config = dict(
    n_layer=16,
    d_model=64,
    n_head=4,
    n_kv_head=4,
    head_dim=32,
    d_mlp=256,
    vocab_size=2048,
    activation='squared_relu',
    norm='layernorm',
    norm_place='pre',
    norm_eps=1e-06,
    positions='rope',
    rope_base=10000.0,
    rope_fraction=0.5,
    qk_norm=False,
    attn_scale=0.177,
    bias='none',
    tie_embeddings=False,
    parallel_block=False,
    init='uniform',
    init_std_qkv=0.0625,
    init_std_o=0.0625,
    init_std_up=0.0625,
    init_std_down=0.0625,
    optimizer='adam_variant',
    lr=0.00304,
    lr_mult_o=0.645,
    lr_mult_up=1.07,
    beta1=0.95,
    beta2=0.99,
    lr_head=0.00831,
    grad_clip=0.5,
    warmup_steps=204,
    schedule='wsd',
    decay_fraction=0.608,
    decay_shape='linear',
    final_lr_fraction=0.0,
    batch_tokens=8192,
    seq_len=512,
    doc_mask=False,
    z_loss=1e-05,
    train_tokens=80420000,
    steps=9817,
    dataset='wikipedia_en',
)
Each number is 128 + 32 x the weight over its row's rms, rounded and kept within 0 to 255. Layers, rows and columns count from 0. The size above them is the row's rms in percent of the matrix's.

# layer 10 attention key, 128x64, rms 0.149, rows 71-95, columns 0-63
size [130  24  27  35  33  55  83 133 142 145 138 136 139 140 136 145 138 135 128 133 141 144 140 151 131]
[[143 133  83  98 153 102  43  70 150 111 123 143 102  88 119 113 154 126 127 208 115 134 119 165 140 109 136 182 102  94 145 138  92 115 148 165 104 122 129 140 156  88 130 114  73 106 129  63 134 146  95 201 108 132 161 138 156 108 132 160  82 126 198 147]
 [ 83 175 166 122 150 149 178 162 207 140 111  95 170 165 154  92 113 170 120 152 142 152 106 132 151  92 131 142 131 122 121 118 166  77 124 159 120 150 169 114 179 106  87  97 186 118 124  90 154 142 168  95  81  91 113 112 201 158 133 127 143 181 144 158]
 [131 102 111 154 193 133 110 122 138 125 134 115 161 121  95 169  86 154 119 113 181  80 105 127 150 139  93 140 123 145 141  78  66 126  88  14  73 120  84 103 106 107 106 154 176 162 162 139 159 133  99 142  88 134 107 115  83 109 155 139 127 124 182 117]
 [ 59 109 148 206 160 129 118 133  95 119 128 123 121 153  86 136 108 141 125 106  74 114 124 113 113 108  98 107 142 153 162 134 102  86 130  46  98 126 132 151 136 135 126 112 131 108 196 111 199 203 124 165 169 103 117  42 124 159 145 132 131 121 160 112]
 [ 48 107 124 181  66 171 156 162  88 100 150 156 138 124 129 145  89 149 103 151  89 107 105 132 184  58  74 192 147 166 163 125 167 101 124 140 107 159 155 147  97  92  72 126 144 150 123 110 160 168 112 114 137 142 120 133 137 135 114 168  85 135 151  94]
 [112  96 128 201 128 133 139 120  20 105  57 125 117 139 158  93 116 105 200 170  87 106 163 135  94  77 106 104 108 129  90 118 138 117 140 102 133  99 129  71 127 159 125 102 109 117  99 143 177 195 132 124 179 140 114 130 149 158 143 124 111 143 129  95]
 [163 106  66 220 124 135 108  92  99 128 112 113 110 146 170 109  67 106 216 113 109 114 146 135  99 106 124  85  95 125  90  82 131 121 136  89 144 158 119 139 117 115 109 134 154 117 137 158 206 199 135 144 153 115 109 113 140 159  98 149 144  99 179 140]
 [ 99 128 130 109 105 121  75 195  40 179  93 156 132 158 118 139 144 133 109 134 203 165 117 152 131 204 119 108 185  79 120 159 142 127 133 139 119 118 176 144 116  92  97 125 212 135 114 133 116 152  92 162 108  86 111 107 127 137 129 127 117 109 114 172]
 [119 108  89 124 123 127 131 154 186 143 140  94 149 150 169  71  94 148 164 153 165 157 107 122 112 146 141 114 119  97 150 137  47 118 110 139  78  83 129 102 105 194 119 121 126 161 139 108 140 181 116 142 183  70 171 184 127 142 114  97 119 147  85  49]
 [129 154 174  95 167 143  76  95  79 149 136 192 117 146 197 118  29 162 159 165 100 162 152  83 129  90 100 114 129 109 112 104 135 137 103  84 159  87 142 155 139 190 164 124 144 128 135 147 119 107 150 119 116 100 131  88 112 174 166 120  90 133 126  94]
 [107 171 133 183 166 110  84 140 102 156 111 152 105 157 159 131 171 152 218 167 109 148  95 100 114  34 155 170 106 143 113 152 123 129 123 127  61  91 115 152 146  79 149 102 112 178 162 152 103  93 106 134  96 108 104 135 103  99  88 122 154 112 107 127]
 [ 61 137 185 149  80  92  49 119 187 146 127 149 130 111 171 139 189 116 174 118 105 135 122 142 131 159 101 127 111 111 139 127  94 166 138 115  97 178 163 124  78 185 140 168 183  70 106  93 105 156 122  96 122 111 152  90  96 141 137 134 163 110 144 103]
 [161 129 150 158  79 113 144  75 134 116 151 150 139  89 243 125 152  93 128 118 146 125 121  77 158  84 161  45 192 117 120 140 104 121 157 147  79 138 103 117 145 158 149  83 165 111 112 163 131 158  93 158 107 123 113 161 161 140 137  99 105 136 106 166]
 [159 104 179 133 150 159  93 110 172 137  69 162 137 199 166 131 106 138 120 107 154 143 109 149  82 101 165 121 153 133 105 130 118 160 128 117 103 176 113 134 137  71 127 138  74  80 106 107 102 162 153 127 102 245 117 118 153 140 138 126 121 116 135  60]
 [173 154 138 171  88 146 120 195  63 112  57 117 145  92 164 143 111 172 129 151 113 120 175 132 149 151 175 154 109  92 102 105 100 134 121 159  97  73 128 152  72 170 123 109 113 150 116 118 136 107 164 128 159 217  90 139 119 145  98 119 154  79 137 141]
 [141 154 132  42 152 160 118 156 110 106  89  52 136 126  87 126 164 140 180 130 184 153  97 140 108  22 129  88 151 173 122  94 121 130 106 152 134 120 153 114 121 170  97 114 152  79 149 109 109 123 118 125 144  99 122 135 121 142 183 146 108 142 190 107]
 [ 96 115 177  93  98 113 101  82  19  92 141 133 144 142 105  98 104 186 145 109 195 123 102 106 176 161 124 183 104 154 182 112 126 123 110 115 148 126 100 106 140  95 137 105 156  86 121 148 168 121 181 112 131 126 148 163 136 116 103 154 172 164 171 105]
 [ 80 159 185 148  95 127  97 108 145 170 123  50 123 144 174 130  72 115 138 149 114  95  81 135 162  51 138 114 158 147 141 145 159  98 134 164 149 154 103 165 138 164 147 168 181 131 138  79 155  91 164 111  83  97 120 159 112 112  92 151 123 147  75 105]
 [113 122 117 113 104 167 156 132 177 116  75 165 122 107 255 132  69 156 105 177 108 141 113 124 139 157 150 108 108 129 190 101 153  98 136 137 171  84 158 148 119  70 122 136 189 111 141  82 111 117 142 124 130 111 126 117 119 143 164 131 115 103 120 112]
 [147 142  95 106 124 141 142 148  93 158  78  96 139 148 168 103 134 151 152  68  81  78 135  94  92 103 142 146 172 125 200 105 108 116 124 143 123 122 100  92 170 159 166 135 208 149 148 130 140 168 160 164  86 137 165  75 124 111 130  89 200 112 166 141]
 [ 81 165 154 128 134 204 178  80 144 119  96 129 138 168 157  90 159 168 139 171 141  84 138 127 105 151  95 100 122  50 141 106  95 126  92 131 143 191 114 122 128 130 173 141 143 114 205 157  75 112  76 109 133  84  81 106 140 114 117 140 139 109 128 159]
 [142 132 169 100 124 111  99 145 151 137 129  59 133 137  68 197  55 138  90 159 113 160 146 144 162 207 137 116 133 137 186 121 110  96 118 111  94 174  84 139 158 121 144  89  52 154 127 123 117 140  64 141 156 117  79 127 124 131 126 118 146 108 170 128]
 [168 137 171 100 163  85 113 118 129 153 118 124 108 154  98 104 155  49 160 166 114 109 158  98 114 177 172 166 150 100 176 108 159  83 137 126 174  99 111 116  92 145  98 122 118 148 137 104 150 138  29  78 138 196 151  90 151 149 125 145 149 134 119  95]
 [167  91 170 165 155 181 130 128  79 170  94  86 125 137 139  77 174 125 195  95  51 125 111 148 152 173 161  58  97  86 151 118 166 114 138 116 149 144 137 137 123 122 124 102  79 111 118 119 159  86 146 151 119  72 140 179 112 128 145 124 102  83 119 109]
 [ 67 124 154  75  98 173  95  97 128 219 167 173 116 126 106 126 117 167 111 110  92 116 108 163 105  84 147 111 144 114  68 100 168 114 135 167 150 101  78 114 104 167 136 124 128 166 133 131 141 175 116 110 145 177 163 144 171 109 146  85 114  88 166 173]]
# layer 10 attention query, 128x64, rms 0.145, rows 72-95, columns 0-63
size [ 24  30  33  37  61  58 145 146 150 142 141 148 138 142 147 134 138 132 137 151 148 149 153 146]
[[128  91  92 118 102  90  88 137  73 132 165 193  85 115 129 185 133  72 139 139 137 160 188 140  96 164  95 122 142 130 160 160 111 208 157  96 158  86 131 150  82 123  92 132 127 137 193 107 147 112 119 170 140 186 146 125  85 149 120 113 128  80 127 130]
 [112 158 141 128 104 128 104 152 105 149 127  70 106 168 176 102 164  89  91 182 128 138 127  83 137 115 126  76  91 107 108 195 172 137 155 221 152 119 127 114 113 150 110 118  65  94 101 102 104 144 155  87 109 135 153 149 146 151 114 115 168 166  58 144]
 [ 91 102  99  92 131 136 148 127 107  99 120 124 102 108 139 192 148 112 105 139 153  52 150 127 155  95  95 156 124 128 178 135 146  81 132 126 141 146 199 126 113  86 114  64 157 117 107 102  96 154  64 138  94 139 113 100  87 137 111 118  19 158 128 127]
 [125  89 104 117 142 127 118 112 122 119 124  64 121  62  62  84 134 132  55  87 133 161  96 148 128 192 147 188 120 141 134 104 102 162 144 118 114 149  68 126 130 106 111 181 193 125 129 161 128 103  73 123 104 162 100 134 175  81 117 123 119 129  83  97]
 [111  91 144  75 112 168  60  94 121 117  66 134 131 113 172  95  59  71 148 175 129 143 137 131  71  98 148 128 144 157 115 120 137 132 123 146  94 148 126 154 122 123 111 171 204 145 129 184 155  74 137 130 160 112 171 167 166  70 157 148 126 122 112 113]
 [114 101 146 127 135 105 174  87 125  98 164  90 107  77 151 104 204 170 127 119 170  98 107 114 177 119 131 151 146  93 110 121 196 182 106  86 182 134  99 127 120 127 172 112 104 183 174 100 188 149  81 163 117 129 112 113  97 132 134 148  75 144 153 108]
 [152 130  93 113  94 124  89 150  93  85 124 144 133  81  87 127 127 112 111 124 168 160  51  80 132 185 108 166  83 112 132 158 121 177 169 119 132 131 135 176 117 144  93 125 133 160 214 170  76 133  92 177 153 165 102 152 142 132 107 148  76 139 140  94]
 [116 118 114 143 147 101 112 119 103 132 135 155 110 217 116  88 125 204 140 100 100 124 124 137 131 106 127 147 161 140  97 140  78 143 201 149 135 141  94 175 174 107  99 122 102  92 101 162 107 143 160 107 136 123 221 150 123 171  94 118  44 108 134 126]
 [100 117 160  56 137 100 128 146 127 134  98 167 115 163 155 190 137 148 163 165 104 148 112 106  90 113  88 109 139 137 102 155 149  78 158  65 134 125 123  76  93 178 168 118 120 116 120 152 113  65 183 164 165  75 132 170 178 140 124 166  96 131 116 175]
 [139 115 160 182 159 126 161 156  91 169 137  75  44 150 126 141  95 136 166 184 119 158  80  80 163 128 102 150 107 151 103  94 112 121 127 165 114  94 138 100  88 143 144  96 202 128 123 142  60 164 153 133 153 105 119 126  88  97  65 105 140 133 127 103]
 [123 147 174 118 131  82  81 148 105 108  77 129 144 146 144 139 158 171 121 124  80 162 184 128  86  97 103 110  58 128 156 143 163 157 229 165 132 169  68 119 100 119 116 118 170 161 124 103 132 135 128 108 115 110 113  90 158 104 160 126 128 152 167  65]
 [140  98 196  73  83 119 116 136 123 105 117 141  76 154 117  87 132 119 104 168 130 150 190  92 127  95 184  89 132 134 107 133 124 158  94 142  95 177 133 151 154 146 153  89 163 108 147 154  90 159  96 116  93  92 176 125 103 115 134 138  90 208 116 198]
 [112  66 128 155 192 109 149 129 125 187 124 184 138  68 168  97 116 149 134 116 134 170  93 130  85 125 212 169 137 126  91 142 110 132 139 106  81 124 142 110 156 138 144 120 117 119 115  79 123 141  96 112  72 143  56 142 122 117 123 195 158 157 121  79]
 [123 156  89 127 121 167  92 171  77 106  99 143 165 134 176 140 188 115 152 146  90  78 108 131 157 120 174 132 155 149 125  98  68 136  62 159  99 141  50 135  97 135 142 163 135 130 145  75 113 172 129  94 151 131 102 169 108 186 107 150  85 135 133 171]
 [ 84 192  94 137 179 144 119  85 146  87 150  99 158 117 137 150 147  99 131 113 173 194 120 151 150  85 128 117 123 160 109 104 122 163 193 125 112 118 120  86 180 132 131  63 141 136 151 101 107 133 159  96 198 114 133 119 140 125 159 146  74  99  61 172]
 [ 83 127 181  96 157 190  83 114  94 174 141 161 150 108 122 163 146 111 118  88 179 101 123  96 163 104 152 108  99  99 137 118 163 140  81 112 115 145  77  74 122  83  45 133 114 135 119 138 113 111 210 164 130 147 158  83 136 121 122 187 130 129 134 137]
 [129 124 143 149 143 151  50 134 161 155 123 124 101 139 151  67 120 126 121 124 166 106 156  91 153 137 117 159 126 110 126 136 206  71 199 156 130 160 136 118 155 147 105 153 149  80 126  94 105 128 160  98 102  53  76 177 121  71 132  77 100 112 111 162]
 [158 152  81 138 114  89 137 155 163  96 112 158  52 141 188 103 115 152 130 169 147 122 166 134 154 137 133 191 132 146  88 128 118  41 107  98 122 156  99  76 148  94  99 133  95 114 122 126 141  83 135 146  98 138  84 134 173 158 166 129  85 174 190 128]
 [124 120 120 133 151 149 145 183 146 169  63 145 151 158 164 116 109 107 125 122 129 139 166 103 132 136 109 139 136 145 139 132 118 159  87 101 124  86  87 179 183 126 120  65 132 127 143  52 117 106 182 182 174  95 169  98  46  79 144 132 117 154 119 179]
 [147 141 175 127 159 129 182  96 159 121  48 123 124 172 133  90 140 134 144 125 122 163 135 146 143 143  85 112 101 130 154 176 169 134  87 167  30  55 137  94 139 118 101 149 148 144 125 110  96 116 127 122 105 119 150 128 210 103  74 129 111 130 104 169]
 [136  97  97 127 124 146 124 125  83 163 142 126 156 151  95 141 163  49 133  84  85 171 128 131 178 136 122 151 130 135 130  80 121 106 121 117  52 155 150 172 178 108 186 214 105  95 129 125 103 179 163 127 131 106 115 113 191 123 155 147 132 111 180 123]
 [169  67 131 128 121 151 141 125 140 133 121 144 127 141 116 110 167 129 149  78 153 169 125 113 124 125 132 116 182 114 164  60  86 104 185 187 198 107 110 125  98 117 146 149  86 145  97 110 118  78 133 107 203 106 105  73 119 103  80 179 112 172 168 136]
 [102 118 128 164 145 152  91 134  88 117  63  82 116 113 169 162 163 124 139 102 120 128 109  74 126 144 134  96 205  87  96 193  75 103 113 159 157 148 166  61 188 110 123 128 111 148 155 157 112 124 137  93 153 112 136 123 107 165 148  77 146 131 191 106]
 [ 83 112  67 128 130 171  82 140 154 119 122 185 191 156 143 131  98 109 174 139 132 120 114  87 147 123 110  92  80  90 150 150 160 151 113 178 109  70  90 177 170 173 194  94  96 153  97 182 151  95 120 110 119 120  95 105 128 161 115  99 123 166 135 121]]
# layer 10 attention value, 128x64, rms 0.286, rows 64-91, columns 0-63
size [170 160 162 161 175 145 165 169 169 182 159 175 171 133 165 175 161 169 177 179 172 165 163 179 146 164 165 168]
[[ 98 170 129 146 138 102 132 102 151 165 112 148 186 197 136 135 160 104 121 120 119 170 164 130 135 113 150 108 115 134 119  70 117 154 147 174 166 121  87 109 128  92 143 165 160 171  99 112 201 158 159 158 178  76  41 152 106 124 132 101  96 133 148  75]
 [191  68 100 138  98 167 127 142 122 145 150 130 115 147 131 101 141 154 125 156 138 113 103 181 147 114 110 107 153 163 132 153  98 114  81  93  74  93  87 103 127 155 159 206  95 165 152  90 146 139 125  75  84 119 146  89  99  94 133 221  93 110 154 118]
 [ 78 117 135 128  69 134 130  68 133 147 117  83  81 126 100 199 136  93 132 107  69 137 167 159 128 142 195 181 141 124 149 107 119 163 113 129 117  65 173 132 183 117 114 140 150 115 180 178  81 128 136  93 120 147 144 185 139 154 171 138 158 110 109 118]
 [141 106 112 140 153 144 143 151 139 146 147 153 110 120 137 112 109  98 108 125 137 108  41 114  79 145 109 105 129 140 139 177 155 130  76 160  82 123 146 153 174 145 146  29 125  90 125  94 163 103 124  62 174 145 135  65 128 116  96  85 160 130 199 122]
 [141 151 102 134 167 126  88 118 170  99 128 156  51 133 116 164 147 133 116 122 142 109  78 198 139 141 159 118 172 138 187 165 149  82  63 151 148 109  98  64  97 147 166 165 131  68  89 145 125 118 180 145 139 108  89 119 134 178 105  90 121 100 122 139]
 [116 131 108 150  80 154 126 149 105 139 102 105 118 137 145 133 125  89 122  91 101 161  64 135 115 133  71 123 144 173  87 158  80 102 135 113 135 125 102 162 103 119 187 128 147 102 174 128 195  43 117 114 103 151 139 154 207 134 170 138 165 176 159  82]
 [131 112 127 125 113 131 105 135 114  91  89 133 116  96 121 108 168 118 136 179 190 115 114 119 172 101 133 138 156 135 145 155  85 119 113  74 212 155  78 188 105 155 148 196  93 112  80 121 100 147 166 172 170 114 169 121 154 107 159 114 145  85  63 147]
 [131 171 108 120 111 195 138 129 102 115 132 131  87 115 144 126 110  80 114 121 128 237 148 144 147 128 111 134 183  99 146 115 150 122 149 135 108 124 106  93 121 133 141 117  98 124 160 106 130 171 182  86 128 101 155  99 119  29  92 186 139  82  71 108]
 [155 140 167 117 143  76 158 133 130  85  91 177  91 136 111 102 117 116 110 121 116 148 107 105 105 119 146 143  66 167 169 108 134  57 117 153  87 156 177 135 101 169 142 177 121  95 120 179 108 168 125 136  64 138 167 204  87 160 131 126  83  95 146 158]
 [136 109  77 125 120 132 125 115 113  59 144 140 108 169 121 141 123 164 131 162 109 116  86 113 157 117  84 124 219 114 152 124 127 217 140 126 168  91 148 174 146 161 134  74 112 107 115 136 135 162  96 107 135 166 137 173  94 115  90 144 162  38 143 128]
 [ 91 116  97 150 124  91 150 157 108 123 107 144 133 187 117 102 161 154 112 155 156 113 155  87 111  97 202 143 131 106 115 122  72  85 162  84 171 126 119 165 165 157 120 155 149 135  83 126 135 157 123  75 141 110 134 186  95  61 204 105 105 116 186 144]
 [128 118 185 129 114  93 123 158 106  63 128 126 100 144 141  76  99 133 125 146  83 157 149  97 167 139 155  84 160 156  89 115  81 177 149 216 173 174 154 107 127  91 140 156 116 157 183 145 124 182 130 137 106 110 186  83  93 132 106  99 104 152 145 128]
 [147  73 167 151 114 109 116 138 189 193 117 116 152 125 128 100 131 171 106 126  94 112 142  74 162 114 152 115 154 159 133 140 107 128  91 183 146  87 193 112  92 119 140 170 105 124  79 157 111  91 141 163 116  71 117  96 203 146 113 189 133 168 159 151]
 [180 189 132 164 123 111 132 117 110 136 159  97  20 120 135 131 110 181 104 116 118 114 167 155 117 141 132 136 128 131 146 169 115 133 138 136 138 161  94 161 104 130  49  97 123 104 171 136 153 126 136  76  71 121 212 110 120 140 136  77  86 151 122 161]
 [125 183 121 135  88 125 101 145 107 135 150  81 123 124 141 110 137 191 136  99 106 117 169 142 103 136 120 173 206  78 103 136 111 108 205  51 145 128  74 102 127 101 137 132 123  94 134 115  98  95 122 123 200 121 137 162 127 141 175 165  73 172 105 127]
 [130 128 101 116 139 111  98 113 140 143 103 145  94  81 145 130 149 202 117  99 156 111 135 107  85 137  85  97 178 125 137 161 116 138 162 164 120 191 124 119 116 152 113 113  80 217 161 119 207 122 160 129 101 108 104 150 139 219 113 175 109 110 124  97]
 [138 123 106 121  27 143 141 127 126 105 113 146 150 178 110 112 167 114 166 132 132 146 187 128 116 130 126  97  66 109 148  76 194 146 121  86  95 118  88 152 164 139  90 142 126 192 149  66 106 115 160 125  80 146 116 144 184 119 119 114  89 181 125 153]
 [115 132 143 129 216  90 138 127 152 103 156 177 232  97 124 120 131 130 147  67 124 135 114 168 166 128 103 104 125 105 132 109 149  42 126 161 140 125  84 172 118 130  72 136 139 127 146 151 115 179 139  75 122 128 114 109 145  61 140 101 134 126 103 105]
 [126 144 119 123  83 133 122 146 119 119 142 163 109 157 137  90 133 131 126  96 122 113 199 177 151 122 182 133 168 190 141 122 136 198  87 120 132 122  81 110 117 138 160 123 103 135  96 114 161  90 104 175 137  87 101 125  81 105 140 216  38 103 127  96]
 [122 101 141  91 145 118 148  93 151 154 154 127 128 130 133 135 123 148 120 109 111 119 155 143 111 127 123 125 134 141 147 150 124 127  92 163 142 150 101 158  69 123 105  71 162 132  90 155 112 147  85 242 149 135 137 131  40  85 173 216 142 104  74  91]
 [117  31 124 145 109 155  72 158 118  85 142 137 102 170 124 157 125  83 133  87 100 161 178 133  74 141 108 139 168 157 138 101 153 112 116 195 144  93 143 147  76 109 195 128 125  99 196 171 134 136  99 164  97 117 138 162  87 145 114 141 128 146 125 139]
 [ 79 175 127 133 161 138 156 112 128 159 109 179 121 123 122 167 133 109 143 111 135 165 117 153 158 139  90  93 102 205  92  71 109  38 146 112 151 141 115  60 125 124 124 140 152 117 134 139 147 118  87 191  77 178 146 183 124 139  75 121 140 121 138  84]
 [109 150 149 145 109 143 121 123 111 128  83 157 144  76 114  91 136 110 142 140 174  93 206 135 167 132 133 115  87 218  99 149 128 146  72 112 122 159 101 166 162 106 130 109 140 148 158  87 126 164 121 122 108 132 217  70 146 167 131 135 121  78  72 139]
 [136 209 134 140  86 155 148 106 132 143 114 175 106 138 125 141 125 142 125 109  91 174 167 116 167 132 117  92 159 171 145 122 149 168  78 106 149 122 166  84 114 122 117  86 132 124 105  78  90  88 128 167 112 125 159 131 230  92  53 135 153 116  90 103]
 [ 75 153 117 121 122 145 107 141 161 145 119  76 118  62 142 102 129 133 110 103 201 150 201  95 120 158 141 134 128  83 121 148 148 117 195 134 124  98  99  96 179 101 104 174 101 104 124 192 163  91 103 141 136 162 150 138  64 143 141  97 131 135 176  79]
 [ 79  59  83 120 112 167 139 162 142 175 117 136 157 108 117 120 114 117 155 192 145 123 165 151 112 121 153 140 150 134  71  84 123  82  93  99 139 153 179  63 152 146 150 122 123 158 123 101 156  84  77 139  43 144  90 140 122 122 138 168 191 135 131 135]
 [145 145 115 168 120 115 168 108  88 198 147 165  67 148 142 167 147  88  86 154 127 156  52 114  81 112 149 123 127 132 186  74 127 106 133 109  93 186 132 101  82 169  66 107 111 125 121 152 110 108 190 147 164 111 101  95 131 137 127 146 100 144 165 134]
 [119 119 129 176 182 108  81  82 141 167 102 130 224 103 113 147 156 122 124  98 132 101 141 176  80 121 122 162 133 143 164 149 149 159 103 147 136  82 110 168 176 117 139 118 150 129 159 119 118 160 143  57 157  79 124 124 110 192 133 102 103  67  87 155]]
# layer 10 attention output (transposed), 128x64, rms 0.232, rows 64-91, columns 0-63
size [201 155 192 160 175 163 196 182 177 166 190 204 188 145 171 203 164 186 157 173 198 163 162 167 145 173 199 153]
[[127 151 126 116 156 118  83  93 108  94 162  75 110 172 134  88 124 152 144 122 129 161  60 159 120 233 116 111 127 120 186 155 153 132 118 154 151 104 109 141  57 168 122 124  94 120 104 118 129  97 148 189 111 144 141  99  77  82 150 185 146 143 105 150]
 [113 134 132  76 127 107 120 124 134  74 148 146  81  97 113 155 125 106 125  91 102  92 186  57  90 161 164 130 126 144 132 100 125 160 123 116 166 163 147 117 128 140 103 140 123 106 192 195  84 200 112 125 139 163  99  91 128 197  83 106 131 157 114 188]
 [219 127  96 129 106 151 169 104 137 184 120 130 166  95 102  73 101 147 111 147 142 125 103 130 121 103 182 115  71 105 111 192 104 110 171  89 112 163 118 115  90  71 124  95 110 127 154 151 173 167 162 161 115  82 162 119 158  95 136 155  92 104  93 151]
 [ 68 108 166  96 116 141 134 161 106 105 129 140 126 127 142  92 135 142 107 130 134 184 174 145  99  68 121  89 154 128 149  85  68 108 104 167 179 126  70 100 124 123  77 198 155 162 127 150 141 159 125  60 111  99 131 184 131 186 134 120 130 128 164  82]
 [125 145 144 106 154 115 166  92  97 174 146 104 132  88 122 132 100 108 136 147 135  99 174  89 151  88 143  83  99  90 168 123  51 177 151  99 164 110 175 147  78 154 101 174 161 157 146  66  81 112 117 135  97 193 159 144 114 115 121 170 111 166 172 135]
 [132 148 152 108 152  78 108 186 147 146 143 106 109 122 142  99 108 128 122 179 112  94 123 144  61 160 147 127 178 132 132  97 106 116  81 188 103  91 144 170 129 119  81 116 103 189 185 151 159 166 165 114 160  99 137  74 154 134  70 109 100  90 184  98]
 [163 118  98 108 127 126 147 168 132 150 117 142  82 138 134 199  24  62 186  91 117 102 128 117 129 159 110 123 139 141  87 110  87 133 142 133  94  90 192 148 121 167 141  69 136 119 162 111  93 113  72 119 106 145 133 153 152 119 155 151 164 175 159 137]
 [ 91 124  90  86 134  57 142 119 101 147 107  60 124 180 133 135 136 161 152 133  81 121 127 118 105  87 104 122 106 139 121 152 147 105 133  82 129  86 178 118 137  94  85 101 132 130 122 170 164 200 119 154 124 145  59 144 141 205 132 170 165 142 154 180]
 [ 77  99 106 150 113 228 143 148 168 103 145 120 164 134 125 184 108 143 146 157 140 122  99  69 154 128 132 142 119  71 117 149 136 125 142  73 126 124 109 154 127 108 159 152 137 134 164  16  99 139 160 120  94 141 116 127 185 127 106 136 126  67 131 159]
 [132  75 141 109 131 127 162 198 172 136 127 135 149 122 129 118 150  50 169 115 130 106 214 143 108 137 111 100  89 112 124 146 133  68 196 140 160 172 130 116 137 103  74 111 123  86 101 145 145  91 151 126  70 140  70 119 188 123 149 138 170 130 133 130]
 [194 126 122 110  98 159 101 149 136  89 153 113  91 132 135 197 108  98 186  96 101 180 101 113  68 206 126 128 151 142 116 150 155 124 148 146 128 148  95 128 116  91 170 102 159 106 145 106 115 114 159 102  53 145 140 186 120 113  78 156 167  95 112  97]
 [126  87 140 179 178 145 116 148 133 147 137 110 140 143 125 163 135 155 121  81 124 133  50 155 151 177 118 125 145 118 148 114 193 115 126  72  97 123 125 108 125 178  58 145 170 120  58 169  93 108 122 101 151 115  78 130 199 138  73 136  79 133 128 146]
 [ 90 137 102 190 185 108 143  99 109 112 142 141 136 108 128 156 103  76 123 120 142  90  88 141 137 161 162 138  97 123 151 144 114 113 123 116 118 177  95 184  98 200 163 165 147 116 126 155  81 209 137  43 167 129 141 115 124  80 135 102 119 138 120  72]
 [140 157  92 131 122 119 134 115 161 150 132 127 183  96 129 131 159 135 140 108  83 155 127 116  96  57 181 161 145 125 159  32  99 117 131  99  71 105 107  89 214 101 127 163 180 137 121 158  94 109 114 163 113 185 123 152 170 103 116 144  92 104 132 137]
 [191 144 145 141 122  66 102 123  99 161 138 137  99 133 112 143 128 127 172 173 124 151 116 121 108 115 152 154  73 211 124 118 130 133  85 146 119 135 175 157 162  95 147  94 166 130 118 167 152  91  89 187 124 194 102 113 100  84  53  89 108 100 120 103]
 [111 177 136  94 182 107 177  91 157 106 127 117 139 133 138 191  80 120 130 174  83 110 132  94 158 171 137 109 108 147 158  98 140 104 128 159 124 120  91  60 172 111  81 184 159 122 129 118 122 100 148 152 183 171  98  91 123  75 173  66 144 134 152 116]
 [143 134 117  61 131 132 111 123 154  86 141 117  80 110 142  96  83 180 143  81 159 167 101 126 131  89 100 147 166  95  95 133 113 180 197 116 139 131 147 135 160 121 180 115 122  84 147 178 146 112 131 163 204 108 125  67  89 135 138 137 171  73  89 138]
 [ 60 152 146 164  84  92 103 101 128 104 102  89  99 137 113 160 152 140 142 151 116 109 158 217 170 111 127 150 173 103  83 107 144 150 109 123 135 161 112 107  87  68 134 123 115  96 141  97  81  90 104 198 135 102 170 171 137 142 109 190 167 147 108 131]
 [117  97 136  95 170  67 125  90 147 116 162 154 122 134 143  73 153 114 126  95 145 152  81 101 146 204 121 141  37 155 157 130 127 146 147 123 144 108 160 126 144 135 121 129 152  88 180 146  96 137 116 126  80 189 155  79 124 156  60 117 168 158 125 175]
 [134 102 112 159 166 132 125  75 131 142 122 171 175 139 133  77 174 107 138 139 120  56 154 170 123 158  95 189  37 156 131 131 120 121  79 149 136  96  90  78 137 149 168 104 142 148 163  84 100 109 126 127 117 118 125 142 154 128 133 126 187 157  75 186]
 [130 170 189 168 199 149 156 135 126 147 133  87 136  91 138  84 129 184  87 146 128  89 112 127 149 142  99  99  90 125  92 128  86 115 119 102 131 171 143 136 151 142 114 106 100 159  99 110 138 156 155  97 107 117  94  54 186 130  34 163 158 136 144 164]
 [129 116 149 122 130 123 138 119  96 105 126  87 135 134 131 140 206 116  98 159 141  86 127 129 123 135 154 196 175 116 119 166 165 138 144 139  90  81 118 169  84 121  96 120 106 168 130  53 141  77 148 144 135 107 166  61 105 136 142 125 131  85 160 229]
 [125  75  93 133  88 138 175 116 134 146 133 168 128 129 136 112  92 138 111  81 118 179  51 106 124 109 137 149 187 179  75  81 109 136 153 137  65 145 156  77 109 180 102 123 130 116 180 127 114  95 102 137 164  98 144 102 135 172 153  96 154 180 158 171]
 [ 96  71  83  88 139  71 142  90  97 161 146  77 171 128 143  84 142  98 170 134 176  93  88 156 120  74 114 191 124 111 131 142 117 100 219 144  93 118 151 180 122 160 114 156 151 136 122 164 139 142 119 124 162 116 126 112 104 156 176  94 153 105 159 141]
 [196 195 147 120 141 110 149  69 109  89 132 163 111 144 124 157 194 136 128 138 110 211 115 141 174  70 178  85 119 188 132 178 141  70  85 129 100  65 151 116 121 135 144 119 116 138 124 106 121 105 156 103 139 116  98 124 153 102 107 147 108 105 153 115]
 [150 131 154 102 158 105  97 138  79 117 137 125  94  95 108 135 159 114  47 122 145 101 143  58 118 158 133 115 135 144  88 187 186 186 144 155  75 168 112 127 141 150 126 112 136 100 136 103 183 158 169  63 138  81 180 105 108 176 135  96 165 131 122 135]
 [ 92 123  82  85 175 117 156 140 159 105 125 112 124 128 113 155  95 159 175 124 106 125 129 112 129 113 115 165 115  77 183 128  98 140  96 137 167  78  67 143 153 106 139 156 136 147 106 128 170 183 125 108  78 152 173 184  81  87 164 126  99  83 125 213]
 [101 157 144 133  64 139 149 105 109 144 114 144 135 138 131  67  36 142 144 162 130 161 119 124 142 124 175  71 139 166 119  88  81 116 139 137 126 224 124  76  80 120 134 144  97 121 133 106 122 123 134 194  98 143 142 144 111  74 139 145 145 189 112 152]]